config.yaml
norm_place: "pre"
extras: ["capped logits"]
init_std_down: 0.00634
weight_decay: 0.093
max_seq_len: 1024
max_steps: 2697
Each number is 128 + 32 x the weight over the matrix's rms, rounded and kept within 0 to 255. Layers, rows and columns count from 0. Numbers have three digits each.

# layer 5 MLP down (transposed), 768x192, rms 0.143, rows 458-530, columns 0-95
152094161051133182112099158153095155096137043142148143107116083160146143181132143161135139136098172115131080143139139159167163132111136128127190054096132142130122138116062115156153196117129149155108150090103146177105153086075155151155091154116123209050091159149135093100143132088141070055
087081077059119106150077138146128097133105107107144179137098198053210198008173163140160146123138147157074111144120101151149125131146131123078203133119122202125123133158128066151093147123084151095169183074194134101144090147105144120122151144168078135150171080179092111133144138133096166074
125134052154167088138110128088115163124151137131109103128122061077193200140174156165140102147165157154112094125161164115117143114130105077165097155112108101191117178111129128160171110120145109120174124143115138148148106169167156112186147128175119130084130143138156155167172088155190081112
095154099124096167078157124075121159139182136091132136139143125182138131160132111114159186069112167166154121142142132156148125161146140124120118145141137143111137151172079152146064076130179085125175160104152149161150085128111102177118167084124147160130132169097162114153142134139081129101
108120126125179107133131104145075162112104089136136121061108119167100185111126172091112076098119140118055119158134120104156108113092093117202154113132115132142140176164127155057156073160118163175142136090138130063141187167152136101082132143114123133187131104124176139119101142131112165102
141116175154079188148138109117096111079131149093085104117117158125123155116169171155157145060108100089080138127093121152141115144098138108099114193084136149161087099195150112182155110123096095143089094128136145108110089117122145118142123103082126134156119118163111053148143118223142169138
125115124106067133174098154122122123123170122137123056176172096130094167112073086156119178086100181156163160174122171136134107103131176150110138076147134067061153110162102041132119125157109129177131110168063164140082121196117124140121175145085135172148142150098103100160056157160119116150
144135154122103174160092123141165093213121191174131122174159111048113153177111147107086141112161202156132121106130130147116154112097138075139124117096128094106086176132173178130078094130050161054134129105100128133082172082126148170103106086074130127123111137157154109059150098097126146172
118117116165123125123136167114097138092164153152033126150165175112144127197165172186171109124137140126144138129094067148157176079132138138149206157080104120125112143111126134073116180115127095140096092095108174181122143137139115137133128109130142155178139147192155119089105139122166055127
110155100131158164094122143173157181123115103120146145142115099163125111163149169114106163137110165153074167152107136129162096051074145105150192210157144140121129090160117139081149122167117176141162130167156120120099107115152093139068119142105140139155112111126141154161197148139106076138
117111132117105142120109122082111140089162154144172118105114108153121141105068120118117153163117140174120153141140059122090132145139112181103139168161072140127110139120143124102148140116115161100113114128122084122162133137174146079139116115150163101086140104165108106168175086100096149094
108143153112104137149133116162125091126131168140149103176151125119159127143116114153102184105151118126187116071114151158196130138089106098111178119155123090188081053112125127139090128062148096133139111141094117098109099147106130095174138118104192144107116143066144090089133147165134108111
146147146127149140049142127138086075125150136100146151153143116170144144173110097129126180147159156090138089101176133102161177165158168122179104115130134122114126204134109096141088146076194144114122123145128113108150162124145175117133095088104122137094149124137189173126147157131136144140
169100160118160167120105107142060114128140178201120108153173074139143100169124058067147082109129216152126098141124115095129078144118182073097164156119174155140066164178153131110154139135144101135121139125130132150130176107157066103126160118114152147104123055148189115107126083134133094141
152125161082082084132086069111167111141161149141061205165151166080131169180155154127159125160172127083179101153121157159124146130147157151139132099105181154143113111117137112182147175137131132082074113072155133167140142068165111116097120092110118194134132122176145194048110172055162089134
123165177163153180147179114163139120121093143114129155074121124082173135085118174171107082116193117133176132131194123217115173098109134137138131085132151099199137103084160084140075152104132132117081168121145101117164154087095137137145150113184149110092069148167123102103151185136072155135
100152160082068143120179120128153147093127117123081128115131126129139126162109076090147183146102095154145116089101083139125131119210132140134180123115183158106093140108137114156058149150091145123132206128146073155183122131104112070077077172127186166132106111218057104121072078098157080127
107176105097161178133133093147103165068156153124104098142183146117120146088084157146152185123096097123100140158106190155155127156093138072092093183103094161122162120132083085085127098131112096069134093168128144114229144162149094054100134071105079081229165098127142231170083062093132136099
123152146164088149091139140204129100128135086151158161175131121118095091103123127140114102134175128074135068150142135077129058179110106111155158095113082100109136096203156124144131114150162141149134169140120098125095098138125148148141147159075156131152122106145149137093137139116113154072
090153108076106097138183111130095117072117148080125102170087124167131071120175125108121135138119120193123115149136129098144123144070127143143147110096099159149138117132108144084106143054184145143096124135110151138146137173066117132150133161161222098126183124142113123152128126152047133081
088106041160134180079191158116115116201122126081125087121136178120089127119117087053152150137069121138129163122112143161108157131116116150113123115161112128172118144101133022105061137201125116173077150150161092123142106114170119193082117182133099115126142182139108175148158125082105092163
114222107101145155099142157161165108082057194097066166097137134149131085015073162106092187109161230155108088110208106137057100123106135134106152139069089096115150061189175118151170157174165095125115118143064137081104187168085087162086177087163075185067091137138182102096142107161127106140
129112111108156090119135118164189081125064136114108133067164182117135132163122098100143140182127123101143148115110087130056104126155136120137178141111099114127136184150194134153110127156088090127078175105130111135151114144126175077127112117096097126174109133096132114138159114119079131164
139166141174095095138138132121138151089132127138069088094099139058055179101156119124104081176128091095145169121143165146067142099171133134059138144053107093180172190133163141193217109096082143120142222127121099164135126092107114081192124107127131170150185135186179138097123165115095117113
137081169152112116109083129132178174114122130125090099133170098113127079094124089183181096145149140091143116126148183113136118069081116129141117096136158095135184093127145147190123156163118136152141100137109119106113179164096100129153070144125131125102116103147079163082136109171160138146
124139147168189125097122124147224168106183096092172155136138067099134204093145136124076163106111142170117136094107089085125131137131158135094160059143105100141124134175113110137106104153137127042088122104103076126115115177136130095116152135109148124120155107165145193187189164108154144137
116100146139083167054178121129087000154082105162084204141137126143148095175140134161149180140156169103144123135160155134145075122152171125118147083161120158115109156113095152119137132128107135134106151189146120133108123121131130139133138146158132159073117149073156197134088179132104136148
093124087156085138127065095144119123102130067139119143100116101159171087159077134106146130134130151173147086081158124167178171208159155131171137106117150098102147144149118067134113116121128093102067161197099108139161121080123134107111082116115090218080129175133095140131082113123116097078
138118098141135138159129093101125116156135131191127157176127080147153105115158112093117153124152150088130110126127127157130163164134143108139161100107129096131156165163098090125127141114145125103083143089104137151156109108123134088188159181148127129101122111129160084121147065112158101116
133114093102124120126113113141115131154117102107118151125091128127182153160105158110088125138087134126055113095102113101128115140146170160117124113134117108165130108076104146147161101116110136096114138110161119140121093147115123120148188113158117109102174174132134152129102182114128136080
122139109113131165162108116140113166177067155153138161109120120130120133142075109138104152074117102145133171100115139113117124100093099134217107169133128206108067130162106093157135148199122181105138072102086203157137126178120124198161118129144125128124123136153122135116095101137188122153
129152165115114187166112086137111212121153130080166132095097113120175122182086126086164146117147168154134124096130124113190095113186145115090165085178136130178147120121070130140166137159113057102106101127165116165091088142096189132171120192128101092102109111098084132119067123143155047158
147028146159154071128045107122105157140131159132163100108125159151158093091134050086143175128111095116116129081075155159183137107134144077130137127072076084120159124134153103179159041118094105150137131131176142187119147141179149101140143166206084082082150148111159120166124134077100138111
149090084064144071157113128104151153106143166081135106170132166177162126123128179106111140097064098126090156128097129108172118122122143118171073103136091090139105135156149144095167083131095133117171129073087073180144146090129173144094142144141105078089163147137114121075108138147138165084
127195112129086132152160173164108164128065085180169118132113172095103133093116103103088093117182128081168139090168088195132150179172101126092167160098077109104058101165144102136085067118127059117194152123135068160118130141069124036127119178084127151161179098143080151108116114223143155077
078163107137121097134123137109154195131138124124132113117149148163134131075120106139148161112146114093095182104097124113147128099091106111120106091109188111135132126121146144117115101116170111125128172115142087114120128153080131171141184130124102131123140136166127091117157125143116135123
190048193107148172172160097136164127158177104047231074111165116059085128135129125114054127120125206079089106155089138103110135100097121106126085016158080114079200149123139091145124116137130130127129148129143110149191114076106109166112111117149110126136113132106150119147089170099130142132
119124157145120123095128094147136181161145086107148160175127088169111198097188149176147130120150114171095125075102161121163116132122111071135113174163114119130135128132032164121105123108116112171154171098063135105099081101159116121109157161154047130102113147111103101127094076142128120091
053066123146140162142144113098101144135186143131176194143079161106171172133143150127101111116138210097138117118097086120137123170197149103170070129121114070102143117117170146133142175083101106111146151154167144153182109070120125135091097106036164158073152077142148094100123102157129138129
086121086094148158165112055078120147141093111127200166126217126081143211117119130097096134121097139115209076154130152064116100123108102166172151116103151094110058178067143094072119137144145156213115132127146161179064098178126143144147148110101163092122101144135121138113101159149142094155
116071097123085114094121153075142087124155102100120090025138181095078144159079160156115189137050159158145054112175185172100145128132132100113083064083143074180103177146030150107159132088161130123120155048135119095095121105138167152134157217143157240060135156057134125156173107110153124159
123099053082193153143109181148198109125131122100078158098080122114136066122132121062113102091112131065085108082112084102088148113170150180130161211119128122145235196119157136183111129121085118103111191129128108173128130110118111143123023110157092108147140111187127147121155099107038172255
125161164111078120190116146035105077143081181058096024180032175083171169147169119171126135061090162102044114114132105193121089156043140083104179140149109104127166143112148157156059087089087061185086112151114067157139137138129158116104144110096098211137087080145127144133112144136063125172
119136114111133151054133138148083120140197101116121113136109091117139098195147116110089089108200086183104100120123140143201121157119153101170181088131159166088145118081160079141181110116126155141158109112178122133075191102161123081073167090134116167088092121139148138132099148129140105097
146144175145133151118115104100141130127153131169114111055121139088060144140144104153125166118129107170120146113094104127137157180149143061120110130167154153115137168055143131161098111110152141149101127127102137082139165129089141154139063134164112135095144119131091064061125096096120087184
118191144125120149146154136116087099128157134157107126123171134118104145161105142113123119086116131114128085079090108089062077114133122132073117145125166075103099059060160081114158140131105095142126103106148103190139108161181101134093180155162146172117163133158163096129099111164129110072
115059159202150090154051105135164131166139095155121128108187119175130108136117079139154110157242193148111183134080172086133180143123145152187068157126090108078141116095141111142161088148085099121147068109149105184138122152150110143138171074095140064128196092156133048116143137110163139108
154134101149143123158153090201122094105137096080212165191123071122116147080065073165141174131138128140111078173147185150163152100129086077152133087152172135109097127079123139098162167125122160116168167127063145107132178095159124112108156055162126123106157131110108150121169142139121072140
140106166060098082126153090128138115136116098142070123064165150106092104141134127105136062160170124155128142114152154064177135098120124136121162092121136100132150131146156132179106127153098117107102184076086100126109086142155124128112119124125147122118092130142184138110147176087131155147
095150106068106110159140120126120120057177074150101117134187119156074134068171166166136178109148102158098155136107149152073129142139090125168106107105138228130117175137108086057133190162175188153130112053106170044073152169122102140155119112105087125147152106113133100131159171161102186115
130182150115149073137128157164093136160140075134121126164103074127084106148131128208060132178143163160145146134173100136125101104136132124152115134115112142101098114068124083138175154079157075121067124135162144089142135145156144188100134173106072140070082208145099094115181103090130100138
116132206164124098115126063124156141154063126078116155101141125192122083154106171140148166152111142129078095148190076195075114087120111138108107174091121118111140154127133190171133147137143185161132121173096099137098106047122121068126173114127111141191134092089191100075114165106132124113
102084101134141155124122157138144124153096150103121154126150101097141190179145160125142145141078147089153136099120115142153074105137149097110157122140165072146157125124105135133085124115158173108115139133140099127123156112153121169114111114138106187108132101137116202136120116085094149139
129148107128180125102114162070141140141144165160130175149093117098130112076162116085125136148082124041141111041160075109163122150109111093185198110134173103110157118144137140117112114138204043162122113183155155147155120117040159128154148145100083136112109115112141117162189125194190122144
122110120102101084174151110124128121099115146146205130121110133141082111130146204151130103112116231070148192121137188075127144115163160183158156156079107158130131127155093120139122105135101242091125082115110164062133077113162091091129073182118133166071152115230140099136100134104096133149
157119103148176168146149162134147147145135139120096154132134095129125122148103108118130110131104131128101124169112122097160085161138120106155143151101120088056109120165125079105138109103188153144117117122076136116074131120101150167144153149121115102121124141135174163076143103111117093130
107137148119113151152114153171105189158121020134095157138139076182133126061145105141092095117129141101127155132131107129083123055114147102091180121135129155152136147100103123093132146142117147149135213142113138143115152100139076051096090106158135121121119091124060173198121120129099119092
076121175117146104049102140113128117153108114102121155179082126043118160141058129136116077124156150067170075140120136064081063145148095117095174217138155134117140117135160099088163140150098143172147119173157167098135144113109152104132108131115089146121128088120163144110136078098120139133
093146089122116142158169029120130115169162167071171140121151140075071153160068179165177090096135117081112161133189137145086156198212132156134073160108176111083177167123079100205096139130131109123136136105113109134163107081094138114108167166148117080149129136141116155101168058113141120111
132154100137173138111094090112139140086100121096120161098119124118096118219197145108109102108116156125071136133103165127130122086127122105176100172151098088112117178148106135111112152128102081106146022079118104192113093117094184108094073163086116078189101149150115094136102119095083124151
160081128157103142113155126146123070140098130107112119116181122172120124140074100088153155111120161142124141077162191089093125081102147126147104194151092199142130102119159156136145126073084130150118141112136114106209093131110167187088111071095170148164113178128169160197101141111164130116
124103106142098110138123135165150126112104138161160162158085136159225181089060146183150169108102086107111155109145128165136119118143114126092108152157126156091198158082060083110126128142177120145146113138110152098092177105156134082098111130152102136095185156057081094190154068181106139068
177112163192144137116132150146113082164108112139114121029160118152147098206117151055078125059096128115154115091080139151113156112138144124121105126133149102169127086144139156162158131168114150157091146058132105150116080164138159179110132119154140162077180161139160103133118082165083085199
158197103168170138096056095147198107138140106067106143094133119127173150080125108097168181097150089123114124114115117157185094116134125110118127127137141113154144124104134151132137099143128095110132167161084102163165140131194099203107082104136105068192087149120116122071050058078073207141
129118088128158113186128130109159101142166153116136132082149171143171156184140159138141153184164142154113139138085152161094106071153066132177126122135141136154118095143122164110151124192126197125120049100117092139123175166100120150157184150134140099108119154119108158158078181104139155117
137188150115107122139176099079142154144130139138190118122161154064145130107107127175138104102117110175095072173215093191113164179166151110081088101162112163108129142122119115109100123150169123104115199151093135130091147133085069091138160175090156165101137134086173146105178217081146112135
082166122062082154112126144124079060121134184150106089181127107127101137119132107083110105106085115081097147055118156088105100173185148138170152139131193136090169152144153106116167160108118052176164133143181143205074092102099107094146114125142123120166107090139178119130137101093091156113
130117102172112122123071173116110102135123147117116135058091136186151147134162185155122155168102180157147183123109167135152151155148151082115144165163104155101171108082136083131137066135135100162078166135225135129105147143197154099146117170132164113155141132137063088137136138131037077131
115153130089152123142141118151113044168189119107200107127164091165099089189144123119134104072181132156157116139161126094193114166188194198163136094166142131051136140121167155132067172127127150140108125114152119114164176141083190148108082116155157120118108142157116081146186123098138143176
141152139086159146091150100112130109065174190121100116141113090134117086213087107131136165182132112146090115078128157134163098106130106138103095121126106105108131098130130162180113116165088172106162101124122147187096119144134062084132134130194134164112109124154162151149195144111153147138
149125105173125140081118157078151109111161124128172145155122153109142104103209060144139155151141161176130103169113118142201150164127157118130122045142181098128153085151124136099115114141151140141103111156123158103108138120170122168162151188109118069086081124129062147124166068137160089094
091136110160186106045138140079132113129107106126149123144125167152138151152108093091111128114132129150162115129197102117118084182081104102128140123097065132151037169122151148104089127120134175099121106147152075083127135149109163208100147130096108145109127122126130142102152129143154159131
161100094107112079147133090105123106171132092127100107097170129121111106216142147186127114142143139129076165167123141168128073142125127141185114178138107141088087125145158141201142159124094091152074135093151101137129112097117122137150071160138176148177122107167099090092103121109101111122
# layer 5 MLP up, 768x192, rms 0.147, rows 459-530, columns 0-95
121081116141111125111175091103176127069126119117152116176155118130125162090124174153134133189070098130097094165095075150160149109139071145190094079171192064059135134171135115084164159122125128193121101134077092095139137180137073118133165116078114182169135166108153120138138139119103129145
097127176080056144086108107114097106089076104202174147204108118085132133124089096179142083060130110102094157150093140111156127097146133116175131204153185133131144112115117163114173086120098136139114105150095161136130116127115093113140166121172141103072130129086128103164073118183142114124
196149110097110090132142136088142141064159123121129162085126156137099092149127098132099078107156114141134125078128110121117124050134151155129079147115124126092162050143144079136109205107053148138171125115157150101175121186128101137132140117135087082157105106105177154130134210173067151132
085112116155126127089100104154187146149082155114126143075120114152106078082135082071119055129092134148199042090153205163141129103153039116151101136151158137146141122143144121143104150151122104126078142126163120074183087190146099048090197152155158070150134164067105109140181154156113144145
143180168160081137112111109122098175078121126151121206160121105081132095127121151139133125194150153185094131120109072103135123151126110130127145166112075108092152117170112126090139100103092127074100098195077158112151128118184146149140086153095097171191162126088126083128141153120135131135
173138111136078133188109166082092094073147112107170136115123091149123139081105116210129148190077110168156133135206069150142111042081134111128192058095172116094173080146105099119157122145127105128087150103123163145120139141127115176153126118149179156113129112134109078130181149159156124066
014105119141160121184096125116108142140125131122154120167173155133159112086118115146136084170135087139076108060108153094157117134175151103144142097110156089115154100100092081069116100103122163073145128136091115121080142203132152079160143132082096167188132147075080163201169111105127142105
111111155187078140116103104060100149101153138158179128146124205163159112098137178138164092137120107132121090144165119108175128163125068104089119112122152149170184070102122176145180130140174105097115089107104143065128180094141108170116138121079064153116116148137102172133114139189097127132
179127153127107136153150133113195146132152138148080126159189165130171046120160073163129102155111089112188140104120123162069162202185090093085121175096120177047101167091110102091145121181063101194141111152118136139195121155063138127141142141163163164137124136120085169115096154172164119099
096122165088163152069151132116144157121108163137102099126081066118142137120092130138096127093110149138123086096142139162089097104130095140161136122097096120098145113128153078167188178131118069118137136146157094126111101157163134129137110078121082120123143160117136141107184107106198170090
138102092130116041079131153075201099116135150169096188128134057108188069091126214214109072146076074155153095155194063150107127146056133117116084157116069166125175111227091083107099186130163141133112128063129050098105130072133087127090067149133161100125150130144146103110160101163115163104
108103078196133133198157167151139034122118184132186141128103125115130135126117179118127097134148121113142130145166134100149093130103124151048134124124137112099089100082159139103120119152096121151169129122165113141165091115179134128144167110133122140136149129169095117105121130120089127168
073097063129051149091102125121131131056159079089163164112114149125153133090102085132141116138203142175107200062140134127117135133139049119029142199089133096124161159149114135180163091155095079085122094160207178125085106138126144110136142099138149062108129144110140094132150151083087143109
156142109075141065060152145113128126155090086159118190108141164084104155095136167199084077112127131108143085149132124111098131139126126150153111174177120116107125111142140120135095105165153153169127113133130180088160092145119187122127205201129170127189081157097131130099065143079139159126
107147112143132086078085167093096157053162151121168187139131077134134078132152096119136187151141101131136143134136108147092133102101141090097116128130099147074148084132079189070144146097148157118146126109145097171133073151120183137162143120212119154106162156164145110111149110100166145125
117150089095082110111109115168147128191092156126158121097127167110104109129144193087099135167154112113131062123100122097093128152106114136105074072136136166189132123113117132137076056152108116127134027128114179100151127156102152140199125139142151108208116187139112131091107148162141193109
099118087096119184148084125157176136165139121153110144129150117139052116147137194135076148149142095115121131128066111160123119134139137076125095083098064139143121032135130157160162159123118184200186120178158202103203120140111120096112194197121084101133116119145095078116115091127176165124
090126053130118114152140103177146128119104099142112104148094130132166148109178146087079098126144132140094137198135136174164130107170118155145138092104079113141115075161102128161131141115103064162144187074116078163159109111123131087108131125125082106114142101142093169130106101130104116044
141139152157099159114142098158157173108121085106060129190125077126142065137172150119109091104139105124160162171108078144101158203135103039121088162155159088162099162139104092128101108133082161085183121107095137135085136140131107126124125172101123111138199159166145156107129132181158108117
097158130112066153176149101138137125122160099149087139122106109150126181105118073131106093155113128135129096135127128077124144167086134065104097105104175149131129159125143082128140162152148120085125092136186100158106122127140121142202109157127107148134118115112153091144078118122116147119
119146062086132147129122100140096186093134083165116119104151159128169158092126166189114137113085124148170155165110120144136080120084124094132107084144123126118154134151089170113204146116104135044144102156071160153122178140095108136132089153168152109106086110138154134173128157124095190114
141113120092083187097114116147102121184070144148165096133189093136092118171110109135116069080141143159128107153135170110174128084173120130108105094087144164079157111105125129058153131140118153100097149090134090111148090114144155172074159111142095124128101137083146124089119113159186080123
129157110112122136201174125128180136118115063107154138092100116057117142100180115156141048144044131099140134026142115187141113165121116101120193088154083114121175121110157147170134075104098106152174172124207146113145126126121102098155100161159096215102163131096167098104126163091172158143
159181040103108083143139115149123144157119148183116112163110128150114127189204096140068111085119083173129157049109083139095123132148051168075113144090140121085189145166144124121152143120131101132064124164146109142136119125117178107119176119136121072114098131090108063165101157120147106123
099133114112125132100159131101172141112164148130156118139102177108160186198057124110153166132158112105115074106106112144144228110121158058136152156142113103046121138110141136113121138101094099068087215137112099114098160120174118171100148121161167176166127100113178147151121115106103107131
081159095113177028134102110135120084129112122145181101127148150082159086123148147155106083125117118168071071107110128127130171121035128098136113149153177104150139169192137109143086152127107178145090148076109099152073166144175145096159139077107107094172116121137125125167141071099196113133
127173074144130078092121075120191168096072124125196209084154093157124105148143116114113104144086103193136131113138140198086122212069138088115154079116117128101144139104160082166099157118088134124144119172081125120167151107155116198160068122120096193071122108152126165135135144156081127083
144185104163137113105112130130100150136084125162095144146132118159136149116187103151201112137118121133157156085129101161136108101133136118142136126177069110105096111120148166131174127134156144106144108089155107083154188142140099121181201197121133190131078086087102144158132152135166174076
100123039151210093089109179145135148140123155092150133189142084163119161143131138139178159104096136169130145151080122092164152110110130133126121167183103183069088105113169140128131117139119069110199149134111149099090124163079064125094142154098085143108111117130113098079118217163077177142
104101145157163096139127138074166174119088122132133189075064134089126111191179163134119128117132123125227157143120119160092116133146130058131128144141181113118115126086119136123131156120116107136140140118134102119143136150130099132170157128087088151086129130143157096117156147178121107132
115192113096073071140153102135094110111096071154121152100138096138142057108094120123127093106157153182150154132095102115083098105155160132172119091103117112149094140089153122162137119127169162162074173132143084182105119164135127157109154092168129121136076147093122071126179105116166096128
158094127134074154130151169094097073136115102130149135105170110104084135100056159125170126147109094140130096080103145078110144136147118082124122091165177114116150110116113115176105100135126156156152201124124145133169130106141151114153117109148086131110109143146127129115145175131175120166
117097146125156165129125103135172114137107177190100141191156108161153133119137144131109102157111134133091122151146125203195127152178218125108163075140112127115158088137127166143122163123145116155141077149162112195035083067137098118098133113128111133101188174092125129128104115012150106118
141168104136102122133145202137100121102056144165133158157131123084108144172079111082049083102174161098088019131101097124170174170149074153118130122085100027096045132164140127071087113118109099201141137123165107116137125113105182116140119118170068047157143140139105117140034124161231156124
095121131137108175203093123139154077104138119132121093119116130170161110119107161171108166172148081160121187128088119117086144109055172205116119125159092172105100107168197104132139138155145166093130144152119123182156123095125147134180148067118100147188173102118076207138144082140093147124
101146112128108126162130141059100125083119107120178126183141057066037196129114181098127154166152107140095152129146134107078148148119137113088127051158126132118154117199114126112095163159171163124143127109173142162169159118135098054093139142168069109127132135147179157128101104158162114099
181080066190161137122082163106066168114126087159168112095106065091126099130101087086114168211101066152151136105154110168145212135098135163092155134102121167086151130150104126109166110178104166115103206174146107097132073088135130147228065095122120037121104130121118090107072107219146140097
173093083106151106091155163084184089153122125159128135111135166141148122167180109121091125134068085145165135145131071093198076061084074131175142173066093121142133144133130146146132131189160151140163097144145130131103134122091066123139164102105102125086142147104124172076082057172083091131
129138106156103115098148131131210154163090143075174117097134150142126089049132079145166146100094057059155114109116139157176155151091116093181136104109125112153061225123087111151102132111055071088123164113080080171154155154113125161170104158112130116129127147163153113118192177116152083117
147137126132109118166096087140172123141121119130151136176175151119169179092114131122141089181166098137087172033097144144176121061126122115174168178123111185114068185151179089137088149146096203132131112179121107130143121019136106134092153154175100141122142107097124085137140109164124195176
167146113157190192123107111150152108094121057145209141202090167108057142092084097175118124067105120024142140119117139091114128107136091119133186130095114162139137166152162092163150169134144114158102109178082110132128149127107114068142171129158166137149133152140101104135166147128148158225
046082111129139142185125094064138150124152156140146100160081148094095152099165102172137083157155103115138136104134175109099139149106170062161146121178143082181118123035113095121090147118181156143128146140089141099136111095140075136150106109116091160133118094139082138099243132163063110208
113177072180150109096104131171131117169129152107147131155185147117079070114077148074139061191129143130111136086133178069151216075141122116102152122131115146162155155095113117107139132130096150135094101172143164121216152140121136054125117135149117148155112129142094101136141126115175108105
141174140112097117058178078117150130109118138183129180079114125102146170080160115098095095140107145100121129125153158060139172162122141115152142156137156115138074135202171140095134125123059126147118128107119145164088093104089125111152143095128126107143116151116068108113170144069108152097
138130130130114125103125186116153105178086141140170084111083110170132092088167086126091081131173093113129071174160090125079133095085137128103102088175170130124165140135137096094105110117141188160112087209136160066165135130135132114100128176176133097136090091074146128079129126135092126097
085128134161122145126095169166125115104121103116155128127158164071106089110129128159098133150095112085133143134168074134055143142103109128135129091135080121106089124120135129123137163149117132150142116122158117115168162082088063105153135102164161114128124102159125136072173179148132200063
174093100173125085195066140137165116136109100132153153108104092121138111137179134084116097087143107165138132108113146144122136135134127154011111148108106107156057115117116163106139181083106117137137123129136200190121154171180111071119130106154174129074166140107144140122105170053174154161
146144159157073122064155191129078086202120118186127146088094151077048089134145178169114089124146164173122148134066114188122162070157098104165167152148106172132182104214112163160123181110094116100177124086117084126114127107157136169090072106140150142107104113128148099091097125144159106130
131124143158142155139090101115135111130106104115146210102148101139123171075093157102176109137100096165142144127063161131126171121128081150128073103117141099113165182049151098151128138152130168127075182181043167148107129131102110174156179221187000124153179151056094133111146107142162130069
189126163125079096118115158142137104095101154098143137083092116165114189109104159177174113098153106148123124120095163136118105140102087131140138101151167130120071156173115152135132145089148098101121165164131150129114084151125115117129096154086085156108121190150123174124167151138162116142
140095119133082088133118140181076103124153087163141088122118086182106145135109188075145158142153109086163145169135147123135131154213099106164143150089136129120101051111106157141105148112162131095168101047148109066126128159156078197129165095098162129086117160103158151138196182119105144148
127186131160155118111107126138105102128106168170154110124107152138119112115094163106123105132098138110150105156163172173082155113137112141072132151150179136124110168110161103083090114156141129139197120138118132192174123186150151120125135130131089081156116128090104111180098148121116091144
161178135109084108133123161138133152110116139167185149103157159158159139065154102158173171096142104081121160100158096195105069149138098068117176103125134092111137128079100169141141116158121139183124055120103153073087118092168132106107125056143116055207117137125121191141058130166146148133
132113159106111116097159142158164094150095132161198110137115118142150142134154130162204144134134151142144117116153103099141172144126179119132139127128096145187115128083160098085179112115145112103143211091140181108143045060170124123099132153194153142143104138179126145082117104124169155141
156082156139075147133106088137130074132136112115069098147154131129177132106070129117148166130089110127143125175108129095100194103167104111102110197145075159132109109122134077103125064133170165111151099118148085096167123092164133091139073118131160169191167130140103178154110154142103163120
139064100130143180147075182136126106117108122169090175130124094135131159146115131146163149126035137145195116122122155136180097110113154053081124147132142087185152166114122135195072155158145147112114142080138126145131141093115106101173067098145124120165204149119091153161118154104127139172
124137168173081143069106056139113143117145137137199112151102109106186143129070098178146136093150152097152131154137138109104128135129130113113110154093110150182132140100071080135131098117111186134166114136149049102104088122216145139131113167126105152138097130132166129094088113164149104149
107099179058188112136135141139140122066150161132152102115109132110115093117148113157174176164121095159129100136171107117106088157104110119093076192134176128095194122167096126157148068111095106108143149146092173086137173100154144105175074130128139116145135135172172163109081149138079119123
112078105146122153145142092119096108087101076156128218226070101108097111120158131160122119137126153118115151161188160095100101166138159181096070121179080172132140133131180164146112156133100116132139111148118153157089146095088177113063115165133082116128134164121163182114089121057038135128
083076071128147135156154165147099138140119156114139072106144142112139086143085181128175130108134113153126095158118122193112106127088090112094128125139154079137161145174154122118144084119103128153153082139090047109134101079142167099169116117100069136136083110105130132137147133114136177162
145149086196121193142132136135139147162061117112108159155100043099167170138154126064139036142191114119152097139153141141126125061117072169086107159115188156123141162145160133073053082163140144208147157157153061096122188145149097139109099078201073122166116145157089127035129115178054138161
092127119090161140093110149149067137094152101071162164116132199188150092124106090154128123151132115125115171171114064094118154097072146180129139117119114104208123118181091144074127067166116075095164155149027164108122113112131078117110175081155138043166080149092126153177151125160113187123
088086137145208072161127129138157119138118141143130095026151136125196121138154167101116163106146119116114085054138073162095127100115110186116057103146146122179112114194127120086128116160112089145132166136079137179137120123073139184097145116106118117179136141116139123124118088110139141156
136071160099122117148141107113125118136075103137148168143121094135142110088146121112199154088100119154174112128130152103133129167108134094129160224131137161235122158065118108068051113077078142146104152115129122086111100144173096145108105044097087091189145105127214126106184055143156105173
137142111137106119112144112140097152198082090169148108151192121119084177113150138170104075156098136108155103092190122082126091099141159109103092109150157093071127065126140107115119091143130104160120121130212054093180136183099080073120123071115113112116077139094219138096174147152184113158
170066092154103118152108131106112132178113087151129077151138145164147150143088116114068092168083132087130121155132175138099103122171172174133034100109117092139112158166149145114102169143152119115128116100126115080125051074121138127099185093137124073166138152134119117117181176112129177090
157042105096181145171137135120151143116191151151174087165144091145132110092143199150201134064134161141136117092134171190098128159112143125126134170114097141091098126136175066075078105142085070154130161133050160087105080133098128114159122087116138168106145153206086157198123123127157099083
070117128121071188170185161151166131107155128101130143085145088054088130125046175149133110155084117102135111160132128141163106109113137136072122094157108098131134146145081172185141135155119141105157141071164147119153107104146159159126098089137107120145112133102168190118111115136118115076
108142140072105117113129145112145119139146103136111173108108118134123143146113084181090066145121122127100156138163169130074159091107119077127146158126131110138112103132060161141133141137115121168150070156115100099125144118157162124148132111127132134141147169159117131182139189120137185077
091108125096201125109152125145107160124059150133103095144152170142150100123147117120128103115119136112109117082144137141086115119149154148152110154115143133122077100139126164177128153163073147136174134069074124116118115148149103099162143147108123145103166091142142109179099076101092108141
103087056131159142120087156129139123143103118158148084151126156131178119110127131159113081168135136107112095104124104101127114074094128180118135121136137093094104096162146070113097161109131103083130124090130100134146194121162077110107112118055087189184187180155101111124147110113092089129
107137147139152150110146140170126118093090123153135171164106161173114175094169075101142124128098143168138089074075137103102124139153123110069161067147198115136133161100100125131098106131145170126109138115113086099120116084119137057199167082145169103086087154135104145129203072150089080085